python train.py --norm_eps=1e-05 --positions="rope" --qk_norm=false --warmup_steps=200
Each number is 128 + 32 x the weight over the matrix's rms, rounded and kept within 0 to 255. Layers, rows and columns count from 0. Numbers have three digits each.

# up: layer 5 MLP up, 512x256, rms 0.0429, rows 208-274, columns 192-255
# down: layer 5 MLP down (transposed), 512x256, rms 0.043, rows 208-274, columns 192-255
# gate: layer 5 MLP gate, 512x256, rms 0.0429, rows 209-274, columns 192-255
up208:103132104134132118141107145087145100155156126097120092135142146136131151123183122120146127156111158129133189105144120080085100130152176159137158124138113176148072194099094103126140173131096194
down208:127150102139167130175149134180138115141078146133090127155150139120137116187160093114119120126091153131200153185092130150147137127116091122074128141124133126088116144146181138129119136074130135
gate209:108130087135113109106108158118141079098106121086119157141120141090126105118115101122066179051077117112095096137065090151077109143105121122098150141146113140071128112126097109126154137116191095
up209:102146164188083156135141128184113094070146124152156189176065115105165119141125133148065152114160093141125139102077108149075122122102092165122170088133100094142154158112118145147174125110102085
down209:080110120145120084114137135109155132087127100078118161099111135112111129147073096129164189127116141075182142101049124051141133115114151155186110142123123141060093125154113113148112080086144143
gate210:085103158142111113108100135178097138114111126147177187094086106099119111158124134116132156077134084181119164164118135136148136121082178134147078196091131121138063121157174141180174086102133145
up210:155085090110128124132050135157120152158096145114156165231101128172166120159156175152124169132099118088107170134158067139117131120128144144085082104121119123142117109122143155137197118104157112
down210:151122119122051169107114120177159084130074134143142101065141145162103093121108111138162177122092162123134168116092180138160149118126169148176165090154140089105114125111121090192156130084125173
gate211:083081154088087083167169123135102136137132135161122144129153091162153152137144096171190161137135108128115105194122119122108156108119117148155166122170109141183142093135215120171107078118158089
up211:104148133103083176142132108139116206107102085139186141128084152193101120128088135120096107174115113153122132095136157150119125154178131144140158151187098104127178120129156087179152138131139092
down211:103118129146165134156132139124121136120172139141101084137137126130199081095108128131093135129090148155083101109124127131158116179125094118142165121141089122139148190126143152170081146158177128
gate212:019141087129177114114093086123154102150165130148106153126154108135091098140103107117205196125099160104103136107138085082137199155110122046151165139032091171090112139183092141163118141135130139
up212:116123062105139069076094110080140141157161086099080135168100168073176172155112151135176175145184172129118124130136098106067099127084158155154133078079176070089097099165125088159078080154149154
down212:098178098135112147104108135114147135128167080149167127180118107070197099122162182104197144136151094084096116137113162141107150166105136089134154051071115110078150167168120155117089104146105161
gate213:187142105145172150148141150086136071193117103125153171122073145094095138056091111088111082172138095054114137109064135106140167115094181125082131097134176146079145100166134101097083087115123138
up213:123141063109165179139113177163121104045143143134127171133171100163129149116090102163061150121131165136088127087074073147152083159141138110097140082097160073146125135150078101102118179141131123
down213:095182162150173227175109176114096155055157111056097143156112100181148060129137159155133074082163144083077162133114096096121144087168151133129095161121142081135139138131113148135128190101119142
gate214:157112112186132136152084106127137119146084189172118119077157079142161100137149087135098150107105137176129185150110151181187204133162080127051102128096080143115156119133140091153125166049059140
up214:142181163138114062126135088093130073127170174163079208063139116140099118100130086097164147198061160117139137093108172176156167126142101141082118159130109126089128165159128161182161078107125130
down214:167125074173157143073050116162158130120171146165116158139105163124089153160156055158131114185150161069151079172114184116177077078179071123090116177123086074175137166138092194166163143111136086
gate215:126126125158176104135091146100072129121134090065131101106120151121159088164149149224112113162115122119098143129159136184174141044150124097175142088081156160078136141080198170135085152126187036
up215:103046126150143073108146120155165183121072134135158150113135040164138134099182156091152161120118159138195143116128109127095148182196152097120117155162173123117155174118127138087141063150111179
down215:133116099120175139139138130143113170185091100131140098099094123107128117148190147093098097121101104120097168108142181141141154159126139096166125130130112115073155124120110180137147114150152140
gate216:152136168114121120138089117120104068178097148069187132148060136170133131132088164172164156143133194087142067129121164127163111117156146187159091087110150093096131155054122137111135136142092109
up216:135089086152132111188094170069113128173166077059148115131107193127101137121154156150107131052115168134161115136193095165180123170072151074111129158131185141133117117092095114128192161191196114
down216:175080136116134130105124154127120136150132131183155155126160100134064096138095121141098142137128154153062166062151123050091159131137118132124152120123106165166099175118085123115098095134080137
gate217:104133106153150118114107159133129141130130118121099130094157185123126119162122119136130093161129083099162186140164153096093081138141165123155123164095162125132136138154104030131108148105152125
up217:061079065187135142121144189090165115140102211124154135085080161197130120102082110133181086069150148173139102195165101153103104118057125104148141113165104149131121157120076098119125163198079057
down217:092053115135125112088148138125149158149142112113114144116095110147102113084065098164117108115179074131115182123193097109055130063136181094131125123110177109095157118113145075138118177112114092
gate218:141075123130129161120116153137141099158076127192132107108158127127151122135140135130096118146144188103099078165189083153149118075118168128130129131132145132152112094151155095173130130148149223
up218:065112132087135153171123140120167163082169160132152208142160181091139151151129131140167155108205129111101120147167169154123142113199088091090164107156140164111154134113146165116120139124093148
down218:113083099119113099092105081137177181141129136147134104181179130114126132117157206115112100113114180113127122178166094147123179145164170096164113118165139111128165138100102092134091125162117126
gate219:087075130164144067206168138140109089122114083135079153077166148100168127097162144104143104217066149079172045177133112136156136172099100128129105199085075130139154150123135069118149117121188147
up219:122115094149164113119102090073166118066146145090123110090068134118087097091125147113119095109121098141121129100093169143168156208104072110191122125123142143114107061142137133158141100134096184
down219:134114084105112100164153157169126140210156113164111114104124176141168154094136196112117105148111120134188132085064173088089150108154112061143101122138115206175112135123135176169107107157147081
gate220:138141121157139114201153126107124092157158122181116139103127128170136124094095076095155073178051118093139140141166119145122137081109169137173132099120147155150151127066165136151111123163083166
up220:137147086137132150141095098142136114145171133131115126101155151159136095144088090142147089144117156174159144130151220088131095050128153147143135116164071185174134127078182136142114086177101127
down220:121127160084136121105101147119170069173140160118164146146095161191138180050081169144116163089098131103096160110098107195178118136117056082198163166101134146136104103100156088129113117134120086
gate221:121136164088150160158093114123125134156099084083155102147140105109205164117094151161125135082199115160133097201148169139073127135091113136125069139143133086126107013092099111165137150157131111
up221:142058147143141089170183091119148141133094083129109186148095126156116160134146094126135089158100164118105099139106157146122127089139124099136047156135123049160120113137119115119183154149040150
down221:134103149116079112185124143127079146153111168142148099121109068143141098145128200118133112131128102123195091102131105151139170122108086082114167115142103168112132101097141141123111130137148116
gate222:112100126069180093177128122137107142145184089096117138142119096154181135148136120175112166127108154163061161163179175087127137150121122157076119164111108160125087174115053191144183106089124142
up222:190175129166124110147139124133158110092026117055119116118103146127107138104107070131113115100145122139101104157107080100185119155205115118166105177122169121144071152128145091092112124114171145
down222:112142188106091088163206132177172132150067095092093193078152089110111070149058154067136109143173101130138114134138123102116130107159143094174134124164113102120112149074117112105136098096156170
gate223:094151157108148149089065124108145090156130155134064123097060086080148149163114119161132114080155106198132109068186123100128216089117159135097111153101087109110090122186129097165151095116039158
up223:112165163155129134096076150150057096123112152178098068117060099146154142158139120122143101090151161160087098092127146134093138172075154134111168126091152185112135086142136109170201150125127158
down223:138128103116123159072150136122185050147038121097129123125131147124156132129155181145164105110158127159116149116135090157133088127163196167137100099083100187156110175129092126127130117198126134
gate224:156131170047194158110129134180122149120206128135174113110101112098104096116070125053099081177117080192156124138179128132109080135120098172072141160120092183125127109156147129134099110161088112
up224:116156092169119136177127179107069122071147139131118113105064126123163125147111158093060152118133149153119157155240116191137127119143092147127081117185181107125141131131169115109145181140076089
down224:127210149176122109222186111110127111160186157104115084124121105131096181073099094146176148145143081129067094122126097105093154028127085109105133093152147045106134081137092109072105175141104149
gate225:156131175172126134142138145142171118074132111221113164103089121174143152136145124162123122168115117124106127132105095170090160091143086123104126135093178073194132135101117110120133114118144125
up225:139177080085109131128131114127116082121080123145137106085142149160120149139162102077115103108126105156113135121151132163213111117083166099111099059112115160108178134135190179175142176130142167
down225:155155082163158088163106082101121121098102149141146201135107146107130151111120159127104060128104175145154120105142122122115158067098148139210131133178175112117163165126099118106163114112085105
gate226:164115125120139171128093096119086106180122065135101134147100190101186147159126112135104126141113097129106164154152107086142062106167120105128067131141111086162102081094130163132138167093142069
up226:154174122136129100135099091110134176144096116164120139112173131163165177090125094065183113137121061143122152147110121148157140090054164111135138127126123126223122079113138091095130142096113122
down226:075096100171097115112161147162106143109091092192057103056106191113128096168055156127113143128128169098164120132123126134219086097070161162122115119145182143158102153114120153144126115129137114
gate227:144104139065104123126065152176120147153080181147143144094066116119098163173179126139173089101168215147130121138057110139122171193194055114105174094071092150142128143127157173108132099092161170
up227:095147168148115119135120143142184108147126149124135113139135098104119126074138109134151104131182121138162085039147167165077132159102158147189175117121091119127150114096135103155173159150087098
down227:077172118176107148106145095080193158113138154121090086081127176051146165133142129154147131122146097157099120123116093132112160185131053201162121079118142107085174164123119100221140099129069105
gate228:130119065139098120100156189198111149116109129186123075131149113095096135082123136101143134118063129147188128162147152046164098171096089134095127090095124132137139096121153138127175122098153080
up228:145073065142061113184143113112142120186084121169147174143145141153114114083104106154138143170141139105141153150086103108158164159123122125160101092099165125129102125101124119143113200184191161
down228:093128169151095070150123153142103104089094136171130118159091151161148086065153196100164125120144174116086142109108129147142154069177133140171132051113149129165152139107099131100069140133156209
gate229:157118138166157130043059179158160049207173129074063140067131132146084108101150122162121083152079122120152108114095101176083178124165113136133142156078166155150144168119110164155131177141140149
up229:167135080109137066113129149125119148137144148132146198122138095162092103126160129142122111192108149187134131142208103150114161172153166147168100089110165168159171141193135131132177091105142178
down229:137136109125087048153132175142123163099131205111132170185182102131121107127070136097128171107119103122144200119141106155115122137158092177044178092150145110092139155129129105138097153067143114
gate230:130163128114095117110144106154111163087155114138093108114125167133145097111110185080119167163075151103138135147122180125167152172084134103191144167152157125150165126168159094105094114129137117
up230:153113125118113113110132097105079140131116099136156084142043147106118126130150167073145129112073122119183109162118167117137147200071092143186104130146147078086169126157140123147144136139173104
down230:104156125182104132144055118139115124172096111130133131165135098207133187159132113160096162113095076085156096062116134152100092071080157084113102120152136135105072090149149157108077155090080082
gate231:146137103120140074138104125211113127130135120127139157100139100177200173149168119158114085063115135124093161164105106078106182179167137091145165107086131121146160140088147142124129113179148127
up231:131136117121091135144180120126104107170160063158139129116134106122115095107084222079079105113133168174158111158162100073105111098099159134130140173193131128124123122114109140087148192141129114
down231:049095139213126089127104085055109151087125106129120061117099133116188140115151128142176128156111107129098054118105091152110170154070138094121107113125134115121107135176146158113149166155130182
gate232:134184189164186124200143087082135109145174123159125121148104147144196131119113163112136144157154149029104137102137147126152149169128123160138106087148139088151099196189190132128087121126111128
up232:088151174107137162157111112178116126148172109103173104079070141137119104127160176107142125131173145118105150163115103115106135136121135137058090213086160132079162084179109125146109101107124120
down232:141110131132182149120144165100129133129106164121134138123085140130135105161183092172114118171134165107096064173133131125195178103144136198167094143183143166110097101125101076181133065114169111
gate233:168096084100091168117097149088178085113155113136130177124146129115109083161127080188166149156092063130128135091137113170161143145148093150102104127086184135146112141098074118098121094131110096
up233:121091137126135147127089080087105082131080109159149130172103145135131106153101139171070143111076135098118181096120176118104131121121139190116102192121113071141132127089043127146146109109106117
down233:125133127199195141101088122131082158106165082107080101142090154175128081133165145162114161176159098137127176115139211142077113141187144123172162172147156074110129152108119129131074158090143097
gate234:133180090073144163217151151129118108187151129096113142139077123141133139117070175118088152138106147074119089071134152103142094153159105160125139159152095111136091168088101146122101120129099187
up234:146075166127069106117110104103130109136129094113134133158087064095141113180125127143132150083146108151172157081139170107096117118119156095157124169174090093126193147112154148098224168143142118
down234:122197176139155078079118137149106142089180105081141122151153121134124106140165083107110094156099125098119118139144173113106171083162131148129095124147155096130156125152180114159106081060177044
gate235:094145158137071131151195156145156060157101120173109149085171127125073110193096139116138147160084153122118130138166146134151134150183111113107070090118189163114114133077180152132062175180113161
up235:157138131124160130080079111099142123105114184120065146070122105101099050101083136129155149120164094093104197158110101080073109078117075110072174117120129123138121160136152100107045136077152109
down235:161133093082090143122122146113101164105117127121180215132136112084106142141065139087151161134153102160103184159123113115076069118154124169107153093131174105144117138182095077130175116125191111
gate236:113141104098193110140118157192111110129160125105099130125059090133138146126070111182153138079122158169138140097108129173104149108123166164150135186050147191157129176114030163196095144063085100
up236:092127174096117166149143142108143103137159126108116078202084142115145082082144153087091125153079138167136118113092176106103110118086154153147087146085089108136130161096175124134127089159054081
down236:120167154118126144135142091083150187151115138072151118112135208123090101151157170134088110182131066109117133102128101130104091122137136143087068122108109113082067106206151161123114115132151174
gate237:156133167096223158167096157123094112115096166156111042108123110071147156127152096079068158146189198101157138154106071151180123137128129154105127085090161084173147123171185076138128135132185100
up237:110106158164106151126126131222089143183159138105130099113142134155169152136137156048141159111138120134135168129126145086153158079151142141165085179138096097102131107094083151137146178084108142
down237:119144114139192155122124164159120114107184073170117156134187129118123134144141107140051141108144160095111145134145097093126183098213116217131147116104086147129190132090142177122161133110140079
gate238:037099155144193176120119167084122110116131167135124141120111150108144142122151132089118112142178103129130175152100135157052083123129168098116065133131155138058186145156115140132124122103059107
up238:145150135124077104144096098144097146147178195139134138169140188081111137111183156091140125074114186144106134087153144188118145121162098088145141110114151147154088097136061153128084114165107068
down238:092157144130105154156163129110090124073117148160100116171115161155204155052125123097126094104083153147110160104171103121087126093155131168209054074115171112104144097164149115105130092234065158
gate239:159122111153121049115148096133065109127117148125090148120091123176139125085041093151124098149159100072143136173063157138119104142109145078149168131187176110140108125123175154136110193118128102
up239:154174162075149166104119126134137131155148164120165123139154166112147114083141097125094121127093119089192116126179138145084126173114098133159123085199174132124112086175128162116151133184142082
down239:150088168125136122102087182082114073100106067098152180130141122129099196108152119145154140112172151087134123174086139075100146144066152071122139134128152108153098129153110166148092141132154167
gate240:155138132158108103142094081141119198124103121192089099138141179132136128135135105138056150112125112173103100114145144162107072132106110157122159066116100099136168142118115140183126160128062106
up240:123066105074170097088095136128082116070146121146138094157095102080079157152106149121154106150114136172130109104097132087100131177129087147149105187139130146155072200148127117107152071095146145
down240:125088128131136054100092137114112129121111122137102072120195078129150122097103190105097144144104172112098130146150135142122124162155128108151122120101134177137124158148075090143161123166149174
gate241:135149116129145125150099120133177151102093159159143140100105195097172084159090145117136128127165156105136075146107162119165092161156144121139193123115138112111155064112154180124136226124151110
up241:190139111161153081131096097095168146129144122171183149184089127130162127148081119169107129153122123144086127110131088113123108104120098183114157141108116212156110147114129086128133089124060089
down241:113171187109164131119191095134193097106121154123140091153136144170084074199176128163151136070167068133137074118107097106205167145169140156139109165178151153142167102106116141169139196135147195
gate242:118104068155117098137077139108141141130123167155103127142129121144087131150153121094151124095031161130154120151136126160154133176108122116137096101135154165147103145099159134119102141118129118
up242:115124160077073201124110117099103160154147129105134137092139171123102184134142114110182119182103097129082139131143130161189111162125098186148173093145139133112081082117089134133132136160050183
down242:113134140107054155116177104051115114174167095093142087152124169163138106187137150142156095170099116090086121159151149186106116080095141164125088144128119125115095024164085110126066119158064130
gate243:169110194118130155211149143163096170094112129170199131100159114092143095132067091114133074130095129161125138071154072138112109185148133098104093121122134192088140181098121148126110169061128171
up243:151121205124176130183122132105130201090123149157150142105161076116179134034120019101147070196071106171095118082171135175101106111162134154129146140132151132141118185084130127111102147129134189
down243:149118180147156127180168133162143117074125206222125119063122054140180118062109073083148149159087098170165120090202168145073163133132192104159121092129138100120125161143157065097117136127118160
gate244:161107136142220112130176108150126142075164166076160109163153123128155091128159131150094129181145175176096130172119124112153121153127129184138113093144172155097111115100084163108153067138157151
up244:113101123174122123142106145116112143173111061082093113140155117092070120138131080156130161150089120123124078111137168141148074159096155181091164140116141109145186081159151105110128138129129082
down244:118130145097107123125070092092158155117124118138127111130129143121143144127154123107193068086073096147090135082180121106077120057104087109135100128124123136124140137147197115139161145143118099
gate245:116133155152168082136099141156106137160150089127084150171174079130141127179147097109112066158124187125113105125126120090195101190139119149162133112124108162122161192150106150167127108067118071
up245:127171116102125112161098115191067168092169129117146067203141138146074113195153094130096075113114164160171096147153148078138158146148128140157137115166174112145129187117124161078123102153160109
down245:120177092142101178136129192131092179119208166088181096081156104103146131171155125192103134104150159086145080080105124139116156143129137146144143103169163119115155155109145181096121118166170147
gate246:184119118151128139128117072076110121122168109123056134180140096096120124072151117159131085086164137111080182130101145118137201168130095128111094141087127112104131170155137176061103115087083092
up246:119115112169118144221131130127144157097131101088147165223137151168121077158092091208125113129138118124135154179173059162167119084146103076182077121105127136138146170139104140096166133142103088
down246:070119091035148152138133182134143103125178112185127093125099128173131155083110097094123119123069119103132106114150108196126230105123131197147119119091102139126127120123119085162145098177111117
gate247:185078117136122086176116148168094161116111137106111139076111144108147108125129144143140089114168134157140086147112134085181153092132109129160164128086135098095153115125135181122116138143060086
up247:154114118077147146142114130160128138113151131132140109131080154126107129138120123090173148128098092134149150131180096144134075166093092109144103163113104147087108161108123129157110116154097184
down247:190140173119115097136080149098177158131088114073119134096111192176060134135163151117130138170152171114146097118113154170121132150133134139105142123141130125144128145183122101143155083133166142
gate248:098134124127086159125161113084125158152156169141115169149180120109133152134093119115143097195058164095203112138131138126111112154223091107118088120100115147138107143136136218162136047079101062
up248:132183121131109104121130120167183091133094119150086161117141118116111110039064149139161095121123075102127110094088182138128109216101107135101175187101156143129129161143121147141140144129137124
down248:170118131130102079112110122091118118085100141138154162095121112119134102152092146142138119157134148161096160125070137153092108144075081100106132140126120132131085119074118102113109160179109099
gate249:138116155076120102122085062149106154134120141137112165143187129084100149123135137113154129162073191094123067083186091134078144131141131157158090095140210114127129089166131120095070096119073117
up249:115087161178111148136144179092140121090126125147076084081139140108146125111151133094089122118130092207117108111141152113161173185079201086106175150138171159126152169122103145144197139170166116
down249:125129102131104161126125140141180085141122110071158105169145130104144075152097155128172128125170132098107127181091113107175135149122134166155145127143068154103116149144141122177181167108136141
gate250:128100140130119173138082126132111130151141116136115131148145192085071114113141138129095180075091217103103148197143146130202126134158093154063058177067135121139187181151083121106102171107243139
up250:112120121151093177148121165131080056143153125063129128105142156118125158116105131189000126117171135094146111136143081076168174149161080222092124107129112170119161158104147133129163122168117150
down250:173112163109101123181140137090082057133143089124139150096166126117155137128105164131094186158147154063130125082194122169075080188173162149122166108140118157140172168144067217152160177079168073
gate251:111119150188074145173051165151129132153117127098076180112079174141153122163034101124117136150114108145141075135149208150111122066089175142088168149113149145144134125198143154133141106075159112
up251:130082162123089134132101172203159072174099144081117140150121079124143175122119117110099174133097076128091122123163142196132080194185130189153110082183224111119141143174123169136123173095170159
down251:093136153120140111164091141153194117106118062072127107130081133126099136109193117070103186176153143159122111116129159149137177189114163114106089135122152090150142127154106106169076110174117148
gate252:162142122142154149140166113147144119114116145145108148161118132136128144151169107124152064162157146107117059148143118158122135142146144116165157143112126120136160110123208163112193140105139146
up252:146142138161154126175123101141146104093122135169124047169088049139128103071149055191142128102116173084109126137130111103165107138051179110193171092132137158110098129147104070150100181139118149
down252:157111071111145098114078120108080154135163096115132168036087099161123102100137100146126118094161147176061160127131171137101148113127145192088088124171180151127119106073080102131158096079106166
gate253:111112086100150141123155190183144111191093131110116095167084150167139142142130217142141083154144096129098172149078147080125137160099086193131145114087160163125136118131134125078177105133110122
up253:127091176113122149095158100101104176184116156063130101160059154103117177168097176141114104081168165148128133134133145093125130150154122141134116084157134109148146131143065149133149092116099170
down253:109144126129082112119088120090099104114205140168136117184117107087110106128152081173112126124095192136112134103093112109099171122155187144119139115164135117113130181157164068189122167134143130
gate254:155156111123147123136098081115112109125147072104147093148091145122129096169097107113101145123074161129084147166163101109066089089113152083070159126085142123085153146136169158135067125087209148
up254:101129087151146085086114093123123174115094144140157141096127111102123124109137083184162055109196132112126141151083161136098134116117131118106161167157175163113146061162057127166144132132101132
down254:104119143114146101117137121111128160129113093128182086155057126160164097212140144093108103141147146107102134102145094174104113128118131089091105118073096066132087109147114160101117138120161095
gate255:127131130104144082179100095065121133122148101172154140166093111146196108093161092129183154131072171111114096127133154078084091156099145101162139146102130167159150135158106187166098152067098094
up255:115115065186138145074156126117148125088117061115139119121120140049102127097084167153100149074150084070135129102148082083159195173139043086128140135110106149165055127121128108089144210145081096
down255:100145159156193189134142114105157159164081112084123156174144102088079091119111203145118133174159119070089110148076147168171178115148071140150087090139132133102104114157121108110177176068172156
gate256:146153073137158116128069106148110111125075118170110082084096104150149137180154114111115084163137175117073116160142117134136165126117102122162154098117082143137063183075212117088088157098146094
up256:106128146113168127161137142101135128091103139100116109144141138130179193113060107144127142079131152115123110115115095138153080093113145136031226112111122074184083120147083076072210091162107102
down256:099146156071110132110083158083108163180110093135109147130091109102195152152065108129171189187150122086135153127080103127107082167141154157055151106101145112086129143085120143056161097182130101
gate257:113148125072140081111116175182107125163116152118131157209124177116125171164143145164159072103102181114154068109183133130077082121174120157122113085141066119132145101115150139116105134105195124
up257:158151127145082144081101192164108141130139165178110116151130110134144106110154089137125060205078137034106092077185137135106095137119075176124078123107132159118116139104133163143138093077142058
down257:120134074169115119109067120138145162110114086169090122149090120167180130093157100101150102172117134092056101122204098136149110077162153213169114128071194143106078130100150178085105120130113119
gate258:048147089113114125125065081133193179162161121169081171105148133126138132127096110138106167126181100057107147128121167102080128117109116127097180114107122127135118118103090118137090132143054174
up258:145128134138122171131116155180157146183108156142111129196211179123133127185127113131153100167171162107136133117130162116104135137144112139120198088152138085134099154099099124065119105132103151
down258:144113137147095121114081107079129128144132151118105108095091128085171064146065124076161092115140115135084151130155113149105142122112147078174110095155117151159170110104134103160097148087107119
gate259:179103161120158097123129134126098123109116160164113144130139154089107086126117063099106158125123133170117102093160110171166149150086125153115111105188153152153180116093189172112129093149110157
up259:089103124125126106147141134107102084105145141145111054129134098128123090098134150128144068125145166142201129028098137125126117093119122111140132138088086123173073124098162094157100100169136116
down259:155150105114111121168113151102178173119105131125178125136135104098111126162130113144086134100193169102184158126115092146101083137076138070125169084102092200120116069133166131138166075121126097
gate260:085104090071168133189104108106124144143150148119132102113115058083078119066174141092155211143080160168185097084114143105171177085159135067189134121134101124128120186175135091118185088135139149
up260:132109133101129105123122114138159110130116097105183087147121123122165130187080092100119175097113154144110120115100131115123117152154159163163095115157085091167112157132128048149122065062135153
down260:193149092185059087121070104122141072130096149123155131171145114099122105106089158096158125089105129140182169121102127109119157077146154180136101113113144084157150129136151142130153109140086152
gate261:093143134126146125122190112158127120107142160141133147129160101124124091148132225115155141151159127110141144126181127220145128106173144093049128156122174090140065134221107147112029093087182133
up261:119125161126153156073102178135103165160149142105170127089090161135134098158134163164148152130145132108140133087117129146111115092050120119152133135136179141066089153141096167144104131120169132
down261:109135154106181133125066127092120094134149143142157053108085140119156067138073127158139223144155095110141119112116122094117077146075148129193092096117131129123125074091140122124129161071174155
gate262:128079128101162155111127161165101131113126125087076131155130163172153186095106114164122142176091119131110108123100097143100098099151123156125132148101190122074133141092164134144112139130078201
up262:164123134164174158121164170080118122139126108108137087098151075151103131144132142066112132116164140104112136104146167159117153084184112125109155083140145121092097118139148137140103148119120095
down262:131152146078120130083148126130124133126157136102146133112152061132127177145149181082112151135113144145079158154115089084173170116116104099123100141106129160137153159152108122130129127119092058
gate263:095151138172106129170127153099126117121138125115136164052142124107138108161115126108058134076139117080136118107083176124130108179097159131154132122060146101119089096082141120088111119097104176
up263:089132104120123157141116077102122120213159158108104141144156127146111135123123117111100138100127158110166119090143147137140142096137138054142146144106142087133133128109088113109118125145126110
down263:078150099117177161113077183114152073150123144170117106167171148133138068116132151140099127095097134157159129119168150155102141118152208184139133155133193133115160167062116110151096166165136203
gate264:102122111126136119118158141107094154161075188131086067158118160065118135147110154125118078187100112055140062130149145155136094099129047142132179065165149058088130125064155119174089128138105128
up264:131151150122085038130040164165093108059108131109122166143102144131115167137133044081151100131141128138141131146157066139143160166133152186167061181123128158090133119185145147078140120085117140
down264:131123144143145079115093183139113144066078081083095143094071130057105132165119195142121086102106110124134079146181093183101106142091115145194106118113119130166087082113163110154141166134168142
gate265:149120161130170227189090090192105118147168152142149118106129064105169095139110178085136131072105112119174130117176132100117089107167171128110153124145086082121096076166173138167098086076070076
up265:117158152078178070139110175127156143117087093122130137116144105230103123146095167117122072165098120120201145120142101136107141092148175147149078134148115090097117197094131126117150083119098096
down265:089108151111106136192171087044128146185131090132125190068161148121146101131131136123168152135111169129114081114087127124102121105163080134192142111168148062124107120110107123115138110082115139
gate266:153111127128144111080110131134110125126123136146165090108172185077107105179149110129103126088108124134118170132108119135101073163124120100119102180189113131144155140138119144113092130158129188
up266:066062098141081124143077130095214183148107100127099037106150198114124114039106102139170135086093127170109139137147113121155118139086139138119068163097120115108167114098126119192135153103078173
down266:117147100159135156098167117093118110083198133173157205177088070115121207131103090130202128176141086116160130152091145118146147153125133164202231147109131071137090188135067158061098115118102101
gate267:162163126144106125057082149139139119096148191142098177109065209078149082060079144136129101134143137115158082085179085153101189048103173085078022230069130072093137108093132095098156137129156144
up267:141116125127157102118105086155166178152139164174066148124097179142143116112140120109067125129133137075177089106136101112143172139104114114104083087190133091096145081093122169090106151122180149
down267:124140146122146112153153178176097140120109134129087185068116095113237178150069117100121169121166089123130036147119136119098136156172092104172082171141141136176134117133151126134150163152106143
gate268:118100103103146116133114113110089148200107081139118113081149171066167100176107162122090125091118139197170078163168118170132122094162108083128109166123144073162116111124130122101137168139153145
up268:110127139111138126165132126108106124096114168108114147117119108141145152129141141138122134153070112142107148118156168076107088099105185121100129168069176120148100081171102192129117129060073089
down268:107194151096106084151136106135133110162136112113088148171087135155072062128129145108189145188136129166175094142140132077125158124116111179129177118156103145141135107125146113121099151101083147
gate269:186107143140121106121076120163121137126110104156076111135134122134131131183136155153128138119138145068077138140139184171123126091111200196107105147121117083148105133128132122174110093160148118
up269:162145106149176137186142069091131140128191070112101109119142090150103180174102060095055107196154128153161150117137122182145131152132172170140179109121123161132158128154065091200123110102110063
down269:076134165170131139126145078208109090072129105114133107146117161173190137129126167133178149098082124135103123105149095141084128163203170087142061087060118079118081135088093130134139135169142141
gate270:144106157127171029125111156125108125110120161131115100084092133079190143110144135056130134129091139112111103145147089130098097095113138133157109117174111115137080109081149086169089110112145202
up270:190093171113109045154178072088142148126166115077091151095155111148121125150115169061107144129163115115122095148072142128071144102169123092134118176169128116118141166084182155152133131173120157
down270:097127120049075068116153151137145236137097139121189081133131131075172093124054173063140058144140061085159096138131167109151095139203108135141166164132097180143150153029119100102187106173136153
gate271:112098110136143101136100110108146052131142139160144163056086174128131113107113132105136125136114103164152141146145203151130124130091138119111157115081088164175141110185150158061162106109120107
up271:190085062175113139125146145098146132118147097107110094096112137133149094150140148078140133160169133189171164176146100154118110107159150130109124130124132120124106192110197109131147105143174125
down271:137154118140169152128088128170103139097179179131125102098047132111233133149169104138100119100137086060094097125081170188131137165171148149136099141109127094115132143154106166104120099185096130
gate272:156206155139064167166136130071136083174103165103135064145154172118142153156107118157106144149107165143113110162132094111152147097143116132082181173122152151147100154078145088122129080109131110
up272:088074091126068146135083061118117078147104070132125181096122163096157145095105140101148134142068181108087113163110125086139155163143109114117116122119131117144118065069119148105168141172137045
down272:080153096192101133066175139074172098164114160102129092168170113114086147130054110149165103117127136106094132147109119181168097142132126123129134139137126125141109097120131171071153160095080098
gate273:104156113101098168159122139151132131106153102084119188135070107131110135089092118144128148085106147130129097147132203100126131133056127146086142152159192126148097145085109136086089111087102132
up273:136180135149163121182149143119098086117117072142177117147086095120130161171167147099111111097183164090078104117105141145125152126186137158142143120129158103153172128118088099136115094102132097
down273:109122130133142083127098131064054147093094059092114108132064152128083172129133152129143148130133127139109172108143094126127103132122178140103138106094136136142111093135115117152099107108102171
gate274:184118152130104135076094096101095126139141118088119057135120181129081117126085146107131045129103124097136113167122117102154091187126137144158123112137163121170124119120127105117142145145189139
up274:136160074160143148126084051060170153108119152109136090103106144104132094097089187194100108158119101140146133136142121068113068148081109126186128094154088086150094098058132139134150193143092183
down274:074148132145095117085132142158099102163131170165068118127155138079091144117128124133102124091122138171084180128138141048143120143065156159123159128132122151162085166127108120166099207114118117